python train.py --positions="learned" --lr=0.00629 --beta1=0.93 --lr_head=0.00525 --schedule="wsd" --seq_len=1024 --dataset="wikipedia_en"
Each number is 200 + 40 x the weight over its row's rms, rounded and kept within 0 to 999. Layers, rows and columns count from 0. The size before them is the row's rms in percent of the matrix's.

# layer 11 attention value, 576x576, rms 0.086, rows 107-155, columns 144-215
093,186,191,167,244,140,224,191,256,235,209,218,261,216,142,249,204,210,139,160,299,194,168,154,182,214,218,211,223,212,222,191,158,214,188,231,206,156,225,141,194,234,163,151,214,237,176,229,213,157,159,173,229,180,154,245,212,162,234,265,166,149,224,212,152,229,207,158,209,223,204,93,190
090,210,160,190,172,260,173,141,240,164,172,237,165,171,184,152,158,257,234,213,128,223,241,256,225,228,176,188,213,197,202,254,225,200,210,135,240,243,211,188,207,189,255,229,154,173,215,196,239,241,163,180,217,129,216,226,184,232,215,182,199,151,230,171,213,168,175,174,213,200,202,168,215
092,208,159,250,169,250,228,162,178,218,205,202,255,166,135,233,196,174,226,222,204,238,136,198,175,127,213,179,207,189,179,179,249,165,305,184,236,193,156,154,171,175,219,189,182,229,191,174,253,132,153,134,91,230,181,198,199,108,145,235,220,194,175,182,214,241,230,232,139,226,190,255,140
089,140,149,261,176,174,218,211,253,174,268,219,175,185,152,169,274,270,159,251,170,134,194,126,295,180,185,255,205,201,192,85,240,173,299,226,185,264,303,213,285,228,123,192,193,250,231,143,256,228,181,189,254,152,175,271,215,146,249,180,197,257,228,248,239,150,205,188,236,188,260,211,208
089,203,190,204,190,200,193,195,182,166,250,211,247,186,162,150,236,210,168,248,188,251,179,214,202,176,151,227,170,170,145,213,256,166,211,213,188,204,229,215,101,161,252,194,170,197,207,223,207,199,206,218,126,136,178,109,178,175,143,222,204,226,112,161,204,141,195,254,195,166,207,223,206
093,154,221,227,199,205,172,177,189,150,166,216,230,159,155,148,204,202,220,241,219,208,180,225,197,230,135,237,210,204,186,242,204,168,169,179,168,140,261,253,182,87,162,208,226,213,149,234,157,187,138,268,198,185,223,271,226,158,193,89,251,230,229,236,201,162,255,229,210,229,239,177,130
090,220,209,203,151,201,119,196,158,178,237,226,187,185,205,244,202,187,123,140,224,189,246,156,213,243,160,220,218,227,228,229,176,189,216,224,227,169,155,215,244,212,196,280,171,176,215,198,193,206,204,224,186,122,214,232,154,222,190,281,229,155,224,236,236,163,227,218,180,164,136,145,275
095,192,112,241,225,271,187,229,188,215,157,234,192,134,184,136,171,185,136,157,224,222,179,204,189,171,162,130,269,215,193,188,202,177,187,142,206,237,240,147,180,241,170,141,99,268,168,219,168,159,184,226,235,160,131,158,190,160,176,134,147,181,168,258,193,203,245,199,210,211,236,149,214
088,201,161,219,162,228,343,206,227,202,218,233,168,152,244,195,199,193,179,194,209,179,174,210,213,247,170,189,206,163,201,138,186,197,170,163,154,183,274,116,131,216,166,242,167,166,205,232,275,184,184,229,237,230,223,164,200,200,275,221,200,224,231,158,241,235,241,203,143,176,191,236,238
091,185,92,190,235,235,254,166,276,194,200,227,131,219,231,254,195,165,213,164,212,183,120,187,171,251,232,202,252,203,219,250,149,212,233,215,178,169,240,233,249,266,202,212,186,152,162,197,173,239,223,148,193,230,250,171,187,208,226,126,182,233,188,203,279,244,215,236,230,212,241,162,294
089,202,251,281,180,241,133,203,248,188,177,265,195,280,185,143,151,243,174,189,167,264,208,129,236,198,172,238,199,125,183,235,110,205,243,216,108,163,174,202,234,175,204,267,228,206,145,148,214,172,180,235,145,156,154,182,258,207,160,144,223,142,218,118,263,187,147,209,251,219,191,277,222
091,221,225,148,179,215,255,71,154,204,175,171,270,196,230,205,215,238,276,165,206,214,160,168,155,197,179,223,226,182,167,241,172,195,190,216,143,213,223,207,230,197,191,212,132,216,206,175,139,210,195,274,177,191,159,277,103,113,163,210,201,199,167,192,256,282,195,86,204,180,154,222,203
091,111,162,185,206,138,135,264,168,204,219,154,167,198,181,149,162,204,260,181,253,255,165,170,167,187,162,130,247,179,222,241,230,165,245,217,214,222,211,206,204,265,200,118,214,270,212,208,266,213,199,223,270,226,231,158,245,285,213,217,211,184,212,176,200,154,122,114,201,174,226,285,235
094,229,237,155,221,191,225,203,226,149,180,166,222,193,166,192,242,210,247,221,195,181,269,199,214,146,169,226,187,110,319,211,275,146,189,165,245,214,189,203,250,140,182,262,191,194,151,210,122,227,222,172,213,186,199,120,271,219,225,199,231,257,210,148,152,250,180,159,244,132,291,210,200
090,120,253,271,239,184,183,223,242,228,214,196,162,178,217,235,163,216,200,192,138,153,227,222,182,185,236,232,198,215,139,168,205,254,210,195,201,234,121,187,201,236,157,289,242,188,155,246,215,194,190,156,192,262,257,235,247,180,243,142,209,162,210,237,166,201,185,259,221,207,250,200,150
091,173,180,254,196,233,204,216,165,250,187,197,192,103,196,186,171,211,178,240,175,295,254,189,158,213,234,219,131,169,169,171,177,182,123,195,151,144,212,146,253,208,208,199,197,233,199,158,205,226,177,160,209,234,211,213,181,180,118,200,186,176,186,186,150,247,229,277,205,300,197,174,123
091,261,140,239,146,248,238,176,228,212,131,244,269,297,199,193,293,231,242,163,179,229,210,220,134,208,107,272,147,228,158,165,294,204,176,147,149,244,212,169,238,155,221,255,256,137,314,272,137,250,147,207,215,184,203,187,171,193,214,305,212,233,218,186,170,227,184,257,202,227,237,216,251
093,181,133,275,233,160,138,177,186,246,278,218,203,220,222,145,195,152,201,222,182,199,234,243,263,242,159,201,202,212,161,167,157,248,209,230,266,186,147,241,176,189,185,207,288,262,171,223,198,204,140,168,166,234,179,213,244,240,258,155,229,193,161,180,220,253,96,122,293,209,196,181,224
091,232,142,250,289,208,140,116,222,165,137,74,221,230,211,176,144,215,267,228,190,172,175,180,191,145,161,208,227,217,203,209,219,168,201,179,129,110,154,140,189,205,242,194,277,172,143,176,270,144,171,271,161,236,147,250,207,145,138,192,150,163,276,212,189,194,167,159,257,178,193,144,154
090,201,160,146,252,155,185,272,293,251,259,249,229,189,220,187,217,255,225,190,163,180,151,204,212,193,184,195,171,161,212,190,267,211,142,249,150,273,199,232,185,215,219,235,163,251,233,175,207,172,212,214,230,230,187,188,200,221,211,168,287,179,190,274,217,201,243,183,246,253,199,170,231
092,240,214,208,215,204,161,217,194,220,250,230,200,199,215,248,151,237,212,176,215,220,171,183,196,190,157,172,237,207,136,215,264,197,133,227,147,275,226,246,231,214,251,164,103,184,162,232,260,263,164,230,231,217,140,239,262,214,192,169,156,161,275,179,223,197,196,195,213,230,188,126,263
089,199,163,220,164,220,234,214,144,243,161,180,283,215,246,188,183,235,159,258,200,227,174,139,267,164,246,178,240,205,215,227,252,195,121,129,211,246,162,166,196,220,196,246,205,180,224,225,146,151,207,228,211,222,177,217,189,141,181,199,236,166,242,146,221,234,207,208,254,178,154,166,146
093,226,219,137,182,198,225,182,121,230,170,173,192,191,212,140,204,164,187,233,119,222,189,164,202,135,221,180,182,244,198,192,164,200,228,248,221,259,225,171,144,181,128,220,179,222,277,125,243,153,213,207,168,263,206,241,204,141,142,69,180,292,224,249,306,237,204,124,168,256,182,226,191
089,264,161,218,177,165,151,175,189,194,236,247,164,199,177,188,218,196,183,196,266,216,127,230,142,261,151,206,188,212,132,183,210,183,204,135,219,205,210,136,187,172,253,302,210,142,257,211,271,212,180,154,235,243,168,157,148,192,219,237,223,218,201,183,173,174,187,233,152,198,182,254,189
088,198,135,195,164,206,302,242,180,181,204,240,234,154,246,265,103,173,144,210,246,173,163,224,150,180,222,234,163,204,247,168,202,165,165,211,187,208,234,192,174,273,205,224,225,193,190,207,195,230,78,158,180,164,209,208,184,112,198,227,177,180,202,157,201,158,219,203,190,176,241,212,196
091,210,272,196,252,246,205,214,201,171,239,271,261,135,231,159,147,214,67,249,168,200,205,94,224,245,257,263,186,105,157,138,232,187,194,310,268,280,159,132,147,205,180,166,220,124,134,234,170,116,188,147,240,161,229,257,215,174,211,128,158,229,221,141,177,157,209,158,251,165,192,178,272
089,191,210,215,264,181,157,263,162,179,179,170,195,246,212,239,229,168,234,195,168,219,184,132,220,177,163,146,133,230,239,259,151,225,181,209,197,214,116,244,136,192,149,207,252,239,172,222,258,181,199,198,135,267,201,170,219,208,248,211,229,126,185,113,271,217,232,140,254,176,247,232,218
090,247,177,186,201,175,167,190,136,183,160,169,230,187,168,229,273,176,212,180,219,220,165,144,215,209,249,227,236,193,155,205,202,193,210,200,220,182,170,148,216,154,183,149,249,267,181,144,202,215,224,209,164,150,231,235,218,142,201,224,254,220,119,197,322,237,215,225,155,162,100,150,143
093,230,155,174,160,249,269,236,231,128,188,96,191,173,136,215,196,223,195,268,156,156,172,251,225,186,221,195,225,257,140,233,137,202,152,185,230,208,235,232,211,223,165,224,229,164,182,307,213,128,247,212,154,210,152,159,224,213,209,217,174,266,205,182,151,151,207,163,168,182,165,252,156
092,190,200,241,195,106,147,193,197,268,167,198,196,153,266,223,207,151,182,194,166,176,150,197,204,247,201,151,171,257,183,165,280,251,171,235,174,181,231,158,117,114,163,151,140,221,116,179,189,146,210,195,209,253,236,226,254,163,200,134,244,223,83,223,183,150,165,265,227,203,186,225,199
096,243,158,234,166,219,204,201,213,149,150,171,246,249,180,184,194,229,174,264,204,190,247,190,242,162,216,180,159,224,256,156,164,161,175,220,193,212,257,239,278,173,210,175,251,259,292,158,201,169,152,225,203,194,130,258,266,230,202,155,228,211,223,224,146,198,221,148,232,172,143,94,172
088,190,168,171,212,218,200,191,192,217,247,224,181,244,231,191,195,228,201,148,175,168,188,163,180,182,183,146,223,148,185,304,168,164,203,191,229,147,161,132,216,196,145,218,258,135,159,167,314,235,192,244,236,165,237,233,201,254,145,177,253,229,231,193,253,229,214,199,229,213,230,99,247
091,302,197,195,171,264,158,290,222,229,222,211,168,178,172,173,164,251,247,211,219,205,231,194,220,259,206,228,217,135,220,173,157,204,175,249,137,236,185,198,274,185,211,198,149,222,199,181,236,164,203,172,265,204,200,182,224,221,199,190,173,134,224,181,237,246,207,182,177,288,183,152,132
094,223,229,247,182,249,177,153,222,204,127,253,197,209,188,145,127,176,273,174,227,190,207,200,197,193,145,234,214,202,212,240,235,181,184,215,224,211,181,177,110,169,253,177,212,145,297,142,233,147,245,278,138,152,97,197,173,173,192,192,140,153,226,232,201,187,227,197,189,235,188,197,134
094,189,156,231,178,146,195,191,261,126,169,95,224,220,261,207,198,184,206,212,235,188,258,252,175,210,166,167,237,236,192,220,161,159,166,236,226,224,152,174,208,191,230,152,174,242,181,150,225,194,181,168,227,176,216,189,197,211,164,195,160,143,258,130,214,193,202,186,208,200,252,207,170
090,214,208,233,153,205,195,152,204,178,181,211,227,229,195,120,203,141,189,232,225,149,245,191,217,212,197,183,227,248,216,217,110,212,210,199,197,215,163,148,272,220,204,214,207,221,249,131,216,124,194,206,107,165,147,211,178,194,196,171,212,127,212,208,112,209,248,134,143,230,235,182,146
092,198,189,178,147,172,226,201,204,193,167,206,233,219,260,217,214,141,235,167,185,284,233,138,151,180,248,230,230,223,113,134,192,226,260,188,193,268,202,222,248,142,186,258,177,219,183,173,194,173,237,215,212,146,193,191,238,124,236,261,210,192,231,160,197,263,178,240,175,202,233,207,224
090,245,266,193,210,205,162,191,233,219,188,233,212,208,162,258,174,249,279,250,189,247,201,175,190,216,153,224,185,158,186,225,190,152,237,230,191,188,167,188,205,253,202,175,207,225,159,140,244,199,209,109,131,204,231,198,225,196,231,261,177,242,183,174,259,124,163,201,217,241,201,232,219
088,230,181,198,227,171,188,233,166,150,196,237,212,218,251,182,200,182,155,221,171,214,191,217,333,180,230,165,157,226,231,191,292,174,192,223,128,127,251,211,250,143,203,191,277,230,170,230,194,211,136,180,175,136,232,191,274,176,205,232,193,112,181,99,207,181,187,154,193,160,196,248,204
090,186,94,247,182,150,185,233,260,253,213,168,244,195,234,215,136,220,193,154,165,179,231,264,185,234,230,119,209,284,217,304,182,235,169,268,232,200,229,166,177,189,149,211,192,178,147,246,130,229,165,220,201,169,114,152,247,188,202,240,194,228,202,219,206,200,163,137,179,199,242,171,184
091,169,151,208,202,227,272,192,126,179,220,286,171,224,164,143,183,234,166,245,194,226,225,211,242,239,200,203,199,142,231,218,183,245,279,249,273,269,235,253,279,269,194,137,188,119,239,229,202,197,187,223,181,233,214,130,165,215,251,162,199,209,129,152,149,217,268,310,253,174,219,94,216
089,166,189,156,179,188,220,247,150,167,161,297,246,169,178,270,140,244,214,212,200,158,226,130,178,297,225,121,188,138,220,178,182,182,254,212,188,254,215,288,177,198,134,254,135,140,173,254,264,181,190,214,214,207,251,151,265,249,123,154,153,164,210,179,132,206,240,185,201,174,230,298,163
088,230,208,159,186,229,182,231,243,147,188,213,207,263,192,198,153,252,153,197,183,195,209,229,230,232,265,162,197,140,228,156,238,239,206,318,233,231,187,173,195,256,238,272,189,210,206,166,189,308,195,150,253,201,145,222,185,233,221,253,144,262,217,213,285,298,212,183,238,201,225,247,242
089,209,186,152,221,195,108,181,237,183,163,166,240,250,201,206,219,206,199,83,225,187,269,243,257,166,212,204,161,211,198,207,137,325,159,218,190,239,194,220,210,272,197,239,234,197,285,197,178,297,138,193,228,210,203,135,218,174,142,162,118,167,201,237,289,199,222,187,175,200,146,201,234
092,253,228,186,221,238,207,235,179,285,220,183,158,146,186,200,190,174,179,221,219,192,251,189,199,249,161,217,204,137,222,160,243,134,228,309,252,232,216,190,149,256,240,210,234,230,244,195,216,252,134,180,182,192,205,194,269,164,214,275,258,235,148,249,168,206,223,112,237,214,156,145,149
094,160,211,186,258,140,195,181,188,242,212,180,228,112,220,177,184,178,210,214,206,201,254,178,192,136,225,189,206,161,209,152,251,196,232,291,202,214,155,149,195,133,131,270,263,171,234,168,229,135,255,182,158,193,133,187,222,192,193,174,205,209,203,187,263,209,108,154,168,194,269,182,197
091,234,197,213,186,217,155,246,227,238,195,210,141,236,213,184,181,218,231,235,190,166,171,164,232,158,243,231,145,138,152,183,239,211,229,134,169,194,252,229,207,154,170,200,197,196,209,258,147,231,207,230,216,136,207,177,214,212,150,240,168,290,159,213,260,165,194,281,199,245,163,170,228
090,241,120,222,273,123,189,143,152,258,162,109,299,308,212,245,228,173,222,262,183,230,212,225,157,185,167,188,256,197,170,182,231,206,192,271,232,138,226,246,193,156,128,197,210,156,205,232,159,277,239,229,209,229,170,184,191,175,204,226,128,257,222,197,211,188,188,204,157,154,229,187,197
090,179,219,128,199,252,203,237,252,245,184,181,250,119,184,184,179,260,247,208,228,206,224,156,122,206,222,134,232,217,234,185,136,189,248,162,230,152,258,168,244,185,248,190,203,191,176,232,262,215,156,152,201,216,286,254,167,215,222,177,220,210,213,153,235,216,242,208,125,198,236,143,161
# layer 11 attention output (transposed), 576x576, rms 0.157, rows 107-154, columns 144-215
090,169,185,247,220,183,240,191,199,168,191,157,166,145,178,142,193,183,238,162,162,223,228,242,274,225,226,162,238,196,144,220,227,166,169,221,243,236,224,197,195,175,135,200,185,200,260,135,161,188,231,239,159,245,175,222,156,207,208,178,257,181,271,195,161,192,197,184,173,139,201,248,186
090,174,201,154,219,181,177,240,191,205,213,149,251,189,266,207,193,164,223,202,167,169,178,175,116,193,213,153,246,230,169,188,136,224,234,222,161,183,205,188,176,278,180,129,108,237,177,216,116,162,233,179,181,145,168,172,212,217,210,201,209,267,150,137,151,223,237,155,212,117,271,257,160
089,201,278,131,238,100,231,196,265,144,174,191,156,206,264,243,194,218,162,168,168,195,248,219,209,172,293,211,216,183,226,246,199,233,157,225,229,193,211,153,165,231,211,174,215,188,196,197,136,192,206,234,269,261,231,258,186,238,171,181,242,130,238,218,234,167,236,186,212,247,163,150,232
087,200,210,189,192,157,218,156,200,182,209,194,224,191,241,272,242,114,255,176,175,248,109,132,141,222,217,227,209,180,254,295,272,234,183,212,134,174,110,241,161,223,200,170,211,134,120,248,170,187,236,175,192,192,183,182,167,256,168,154,197,186,126,155,210,212,203,270,200,209,169,182,161
090,196,165,188,173,209,258,229,195,121,189,203,239,212,230,205,157,218,210,189,182,159,215,150,215,227,284,184,209,178,222,226,206,218,209,131,160,197,217,154,270,147,135,167,189,121,181,182,226,228,208,140,246,249,253,283,206,196,178,204,165,218,210,214,222,175,189,176,149,250,164,193,197
088,175,138,150,224,240,248,170,202,239,155,165,118,283,269,249,184,172,191,173,189,160,241,194,190,79,284,189,231,245,231,155,215,195,220,223,147,226,145,154,187,318,192,212,238,145,184,102,228,195,243,171,246,242,190,162,167,255,215,215,200,171,152,143,225,239,147,191,236,172,179,190,198
089,140,254,182,239,196,262,187,219,100,136,168,190,191,158,216,221,191,213,196,157,292,170,207,204,180,194,231,242,202,211,155,194,167,201,184,209,254,233,176,170,121,285,153,137,250,223,224,227,187,238,179,148,228,162,165,213,204,184,170,178,153,168,162,181,179,231,247,256,188,217,203,257
093,242,236,194,198,129,229,278,169,146,178,162,160,170,220,262,257,152,201,246,201,111,184,267,246,176,212,175,155,202,263,241,205,158,134,276,191,251,159,177,246,129,219,269,187,158,199,173,244,203,190,199,207,212,211,232,276,211,201,200,242,202,220,219,224,227,178,205,243,273,173,244,217
087,165,274,203,251,208,172,235,222,286,193,163,200,229,258,148,212,239,165,244,178,215,187,266,208,234,169,209,191,222,247,255,180,215,240,246,178,193,186,256,248,234,228,236,216,180,209,164,197,197,188,188,214,163,283,204,233,198,109,196,235,240,143,228,210,176,176,247,287,290,215,186,238
091,172,227,250,129,249,137,246,129,115,203,145,227,167,170,197,182,238,189,268,185,252,189,177,149,182,133,226,229,179,213,201,225,159,204,218,202,195,138,207,162,153,143,203,178,200,216,191,215,172,181,200,232,178,197,180,277,210,191,248,175,197,177,204,162,167,151,151,179,259,226,126,57
085,214,187,194,225,211,185,188,192,222,176,187,240,196,211,272,249,238,145,194,186,160,237,261,67,208,221,206,337,217,306,210,235,224,204,139,207,211,191,219,244,166,267,143,171,275,237,217,221,172,244,184,244,227,211,209,180,206,198,240,149,255,191,262,247,131,226,222,249,185,228,158,188
088,106,165,207,180,160,154,216,195,198,205,274,113,211,151,265,185,210,187,232,173,216,256,178,208,203,225,196,193,149,212,212,246,153,199,207,225,237,159,180,271,177,198,278,265,177,125,184,201,209,237,145,222,93,139,197,266,251,271,260,71,226,156,137,158,182,233,277,178,233,184,191,189
091,234,175,206,260,241,254,120,242,184,314,216,310,191,239,285,175,239,263,245,226,116,191,268,286,273,164,245,183,141,154,137,222,205,192,204,161,199,195,167,179,176,192,312,134,125,111,222,190,227,162,222,185,250,174,242,230,213,238,226,204,216,223,211,242,220,229,252,205,243,192,126,170
091,225,234,218,273,230,168,153,125,230,195,205,155,230,219,226,196,183,202,182,226,240,175,197,197,174,222,153,242,225,212,202,208,212,225,210,154,182,145,167,164,241,216,166,200,253,199,166,226,274,141,258,203,196,215,226,221,145,227,244,235,184,158,247,240,178,173,159,161,173,190,236,171
088,341,198,153,155,202,187,176,180,218,149,208,191,190,194,164,285,185,240,246,250,197,157,166,238,222,196,193,143,198,281,198,249,230,175,211,190,170,277,179,187,159,162,152,183,146,244,162,179,139,205,230,127,211,190,178,188,196,170,244,178,140,213,185,229,203,175,167,161,237,168,141,216
093,260,201,182,194,141,273,204,213,186,212,248,187,297,161,153,198,259,225,242,168,204,139,224,220,211,205,249,258,260,151,228,216,203,244,161,186,155,169,251,186,161,270,150,170,148,240,173,209,205,229,251,158,227,163,171,195,210,206,263,205,143,222,178,200,223,112,180,203,100,159,210,252
087,162,172,183,168,191,121,307,183,179,206,261,201,158,149,214,132,143,182,230,226,195,229,227,219,319,252,161,232,162,217,213,139,222,125,256,261,202,198,198,154,162,244,186,143,199,120,228,179,167,238,190,181,204,155,253,210,206,209,93,211,174,188,172,242,185,256,130,216,294,149,154,156
095,140,242,116,166,200,176,210,216,270,192,162,185,198,161,212,281,177,199,207,181,212,237,215,147,258,140,125,182,135,196,213,226,251,219,264,114,255,253,168,270,228,225,225,198,184,180,189,227,216,212,205,225,222,171,242,108,195,126,160,199,242,136,148,178,174,253,257,172,159,263,210,170
089,163,246,198,139,233,230,313,201,251,162,247,233,178,191,114,273,195,148,209,181,195,198,202,217,267,177,201,230,244,230,226,243,233,139,191,238,240,173,256,178,131,209,182,136,235,209,202,180,229,212,149,155,199,118,184,220,213,220,141,244,209,142,147,222,165,201,196,153,273,145,215,258
089,206,215,184,186,172,216,221,166,174,154,179,163,199,166,193,218,172,148,243,228,168,228,139,188,84,192,206,212,193,243,198,113,214,243,198,326,112,198,184,158,173,175,168,235,166,162,170,183,220,237,221,223,106,212,233,249,203,180,225,121,241,233,151,224,232,209,183,198,138,184,261,149
087,210,136,147,202,174,237,220,231,222,135,221,241,214,213,121,257,153,196,227,202,204,225,160,117,238,175,263,219,204,201,174,201,154,165,182,257,141,200,182,296,219,169,151,203,146,211,214,195,148,228,151,149,196,177,208,159,219,179,157,267,201,178,167,219,180,101,194,193,97,271,285,167
089,221,259,195,193,212,228,221,216,254,200,220,169,167,210,142,183,308,192,195,166,142,308,222,163,202,135,204,175,180,206,206,274,156,159,201,160,138,185,228,194,219,270,149,168,176,144,278,188,230,212,205,207,224,212,196,174,211,161,174,195,170,183,204,243,206,200,147,143,189,266,216,256
090,216,173,272,204,126,239,224,211,173,206,247,200,253,209,223,174,205,191,126,263,168,155,239,119,198,186,212,194,190,179,207,171,221,177,156,210,236,154,242,207,272,250,172,217,263,135,137,146,199,178,197,238,204,210,193,182,208,260,247,115,140,231,140,113,217,184,207,171,190,171,230,195
091,223,245,225,181,199,240,275,233,166,241,193,181,210,250,258,178,207,227,185,109,244,262,169,238,211,219,224,215,161,321,241,207,167,150,200,226,264,171,214,275,157,181,152,231,272,110,162,190,205,200,283,202,195,169,229,211,225,160,172,186,221,213,203,151,181,224,139,268,209,154,179,177
086,239,195,211,192,180,212,220,225,229,175,232,206,222,265,210,158,178,163,177,119,243,177,144,220,172,205,210,193,228,193,204,232,246,203,159,178,196,185,165,220,160,194,213,239,188,167,206,147,174,181,180,240,261,243,245,206,209,204,219,165,186,182,265,238,162,159,276,186,196,174,156,255
089,221,171,192,148,209,227,194,216,208,211,206,200,175,117,218,200,145,238,169,231,188,152,205,205,232,167,154,204,258,261,208,174,242,207,109,163,106,208,199,240,195,208,227,227,273,229,141,185,208,206,240,245,207,163,143,190,196,202,250,122,268,190,241,247,179,248,177,86,201,225,194,184
087,213,166,199,211,271,179,172,211,167,165,247,198,144,154,284,194,230,201,139,198,237,226,234,187,306,227,216,194,190,194,110,235,167,168,211,209,150,187,144,163,208,217,326,227,148,200,133,206,259,160,211,254,158,194,190,195,242,194,198,226,235,222,187,120,166,223,210,240,221,183,189,197
089,213,273,189,192,217,233,203,248,224,245,205,201,189,219,157,162,238,171,158,141,225,188,213,255,165,159,218,212,217,222,263,212,186,253,173,221,254,211,253,159,229,266,213,215,264,193,189,237,182,136,193,236,168,201,149,203,202,232,146,211,181,263,260,163,157,224,257,268,252,289,272,184
088,160,178,234,221,131,226,145,235,223,216,230,257,227,253,187,173,208,262,142,188,241,271,231,188,145,285,160,169,148,231,173,292,219,218,182,150,158,110,181,150,231,194,165,220,157,238,124,229,245,157,189,253,265,230,197,217,156,118,272,213,210,144,215,231,254,164,212,259,181,266,186,197
092,152,213,202,168,262,220,203,254,146,242,146,185,225,154,229,230,235,155,217,215,201,214,155,175,212,175,245,212,98,235,254,175,139,242,140,181,184,190,225,195,258,242,242,290,223,202,177,131,275,225,133,180,162,189,249,164,249,203,240,211,248,303,228,236,252,192,185,227,184,148,222,213
091,144,180,193,174,268,196,170,220,175,197,201,244,158,189,201,176,184,213,155,166,200,270,163,221,249,188,184,187,243,171,231,271,228,234,185,217,138,204,167,137,266,130,204,171,135,109,276,102,185,302,124,187,212,217,172,163,196,243,253,201,229,209,154,225,216,260,222,152,245,244,226,224
086,176,175,185,174,209,250,175,174,194,164,182,174,182,174,213,307,158,185,224,194,185,176,249,190,237,124,270,173,204,216,117,168,158,209,207,113,226,161,219,163,238,204,230,122,184,203,240,141,144,177,184,183,272,259,143,175,114,230,220,149,173,220,177,171,191,279,174,199,237,178,268,205
090,187,164,181,215,144,251,198,187,131,147,166,201,187,209,211,256,146,155,194,208,207,132,221,154,141,233,182,234,288,166,277,196,174,156,215,264,180,238,216,143,117,203,139,228,184,224,233,212,217,208,198,186,201,196,226,190,203,213,234,171,266,266,252,190,153,215,195,188,143,217,147,187
090,203,214,211,165,180,242,182,161,187,180,158,199,258,255,169,300,243,168,186,65,171,197,168,177,179,274,151,195,160,223,203,219,127,216,211,162,109,245,179,268,272,206,218,200,288,92,223,184,210,177,153,223,239,290,236,276,200,186,197,162,213,163,168,272,212,216,217,267,228,140,181,241
091,210,214,249,179,264,149,173,250,232,209,183,157,219,191,255,204,212,184,210,173,171,139,228,206,195,195,214,245,164,201,239,262,253,195,233,147,251,114,205,236,205,132,199,188,182,199,262,249,205,244,226,149,237,128,115,251,121,210,183,248,175,197,221,151,142,263,226,190,231,191,181,275
090,295,178,172,203,158,234,179,208,120,179,157,217,254,197,230,111,258,211,181,187,211,179,193,211,119,175,233,205,202,161,207,311,235,146,233,272,198,230,273,135,246,230,184,132,199,197,227,114,305,236,304,189,252,252,191,204,206,225,258,199,192,193,211,212,192,183,246,180,177,224,211,179
091,221,252,211,195,210,171,261,175,203,239,201,173,190,134,237,193,247,195,250,220,190,209,236,208,210,197,212,191,209,263,200,159,159,195,212,205,202,175,94,221,240,216,197,243,223,161,206,170,215,136,209,149,191,196,161,137,226,163,204,174,199,119,205,250,213,198,237,214,165,189,142,116
088,147,118,179,170,203,221,136,164,254,208,224,215,147,198,173,211,150,194,192,191,209,194,163,128,197,262,191,211,350,225,214,129,201,212,134,201,203,273,205,164,210,134,183,164,156,203,179,187,222,209,202,215,192,171,245,149,153,186,194,204,201,204,205,195,182,214,154,184,160,207,139,96
085,153,188,215,162,217,186,188,201,276,207,199,189,183,150,222,211,186,227,190,190,221,235,176,141,172,248,249,237,244,182,234,180,143,135,198,204,186,157,183,203,220,265,165,218,124,202,143,183,211,236,223,259,260,206,231,121,181,204,221,194,227,203,207,215,223,214,238,172,137,152,226,175
088,156,243,139,207,172,275,159,160,158,162,177,169,184,226,202,155,159,193,245,214,193,175,157,236,227,174,218,226,199,213,186,200,231,186,170,236,195,157,206,267,227,208,143,218,227,216,233,188,221,187,204,248,237,212,198,171,191,203,134,244,187,248,176,150,218,256,191,208,266,157,267,257
091,278,275,157,202,159,180,173,197,221,189,233,219,158,219,171,191,166,270,223,211,125,199,178,169,155,246,167,161,200,214,170,154,189,193,149,181,125,208,138,159,171,140,280,224,195,226,172,156,173,188,173,197,172,148,229,239,122,141,251,194,196,209,163,138,259,212,189,205,160,167,259,184
087,282,219,201,228,214,151,153,198,214,188,227,198,179,160,141,305,169,207,148,158,178,266,229,234,181,173,231,180,253,216,181,211,227,175,198,192,152,199,166,269,138,211,119,215,208,191,191,184,215,230,169,191,228,223,216,209,210,251,150,234,198,242,220,280,147,122,230,228,207,172,112,194
085,184,166,184,194,225,212,147,125,273,229,195,200,185,215,121,220,202,234,218,144,212,194,199,179,235,142,206,233,228,191,251,225,134,172,214,190,212,154,232,254,221,138,202,199,193,173,256,253,206,150,256,157,264,239,172,185,223,150,108,189,168,154,181,174,147,201,174,200,123,210,199,203
087,210,271,276,161,256,255,241,144,219,246,204,177,169,243,143,238,238,172,273,186,291,195,191,163,166,186,246,193,223,257,208,184,170,167,161,195,149,204,86,167,182,203,247,190,235,150,211,123,178,222,202,173,168,186,263,145,238,185,195,207,215,204,184,187,192,170,254,175,164,235,205,172
091,131,142,231,128,218,215,174,227,156,84,110,206,204,194,176,214,207,214,147,246,147,154,197,249,174,154,200,243,258,149,216,163,258,180,170,207,174,169,162,234,190,236,237,192,192,172,198,242,209,221,220,240,177,199,170,143,180,200,122,176,231,223,194,247,206,188,222,199,155,228,182,200
091,175,168,225,182,212,229,191,263,206,198,134,165,236,155,190,251,179,170,171,228,181,184,158,230,268,135,215,194,241,252,203,220,187,210,184,139,225,166,198,201,256,217,183,96,266,195,182,212,172,174,226,270,171,233,266,144,205,211,255,203,173,190,151,213,161,176,204,144,185,202,177,121
088,177,262,251,209,148,199,301,226,136,144,179,244,231,189,247,174,204,182,205,213,194,253,223,126,184,190,202,314,278,176,184,188,217,238,227,223,289,237,187,166,254,209,182,204,207,300,226,229,165,206,187,222,188,120,222,182,234,187,193,206,136,239,219,115,232,177,202,168,148,260,258,164
090,200,226,204,123,256,213,199,206,137,219,216,137,169,203,180,134,249,203,163,150,238,151,157,220,247,234,192,144,230,128,219,177,222,180,220,180,213,180,258,257,167,253,171,210,277,103,191,198,164,100,148,124,261,194,237,200,250,223,188,240,187,230,187,190,285,231,203,200,207,203,147,178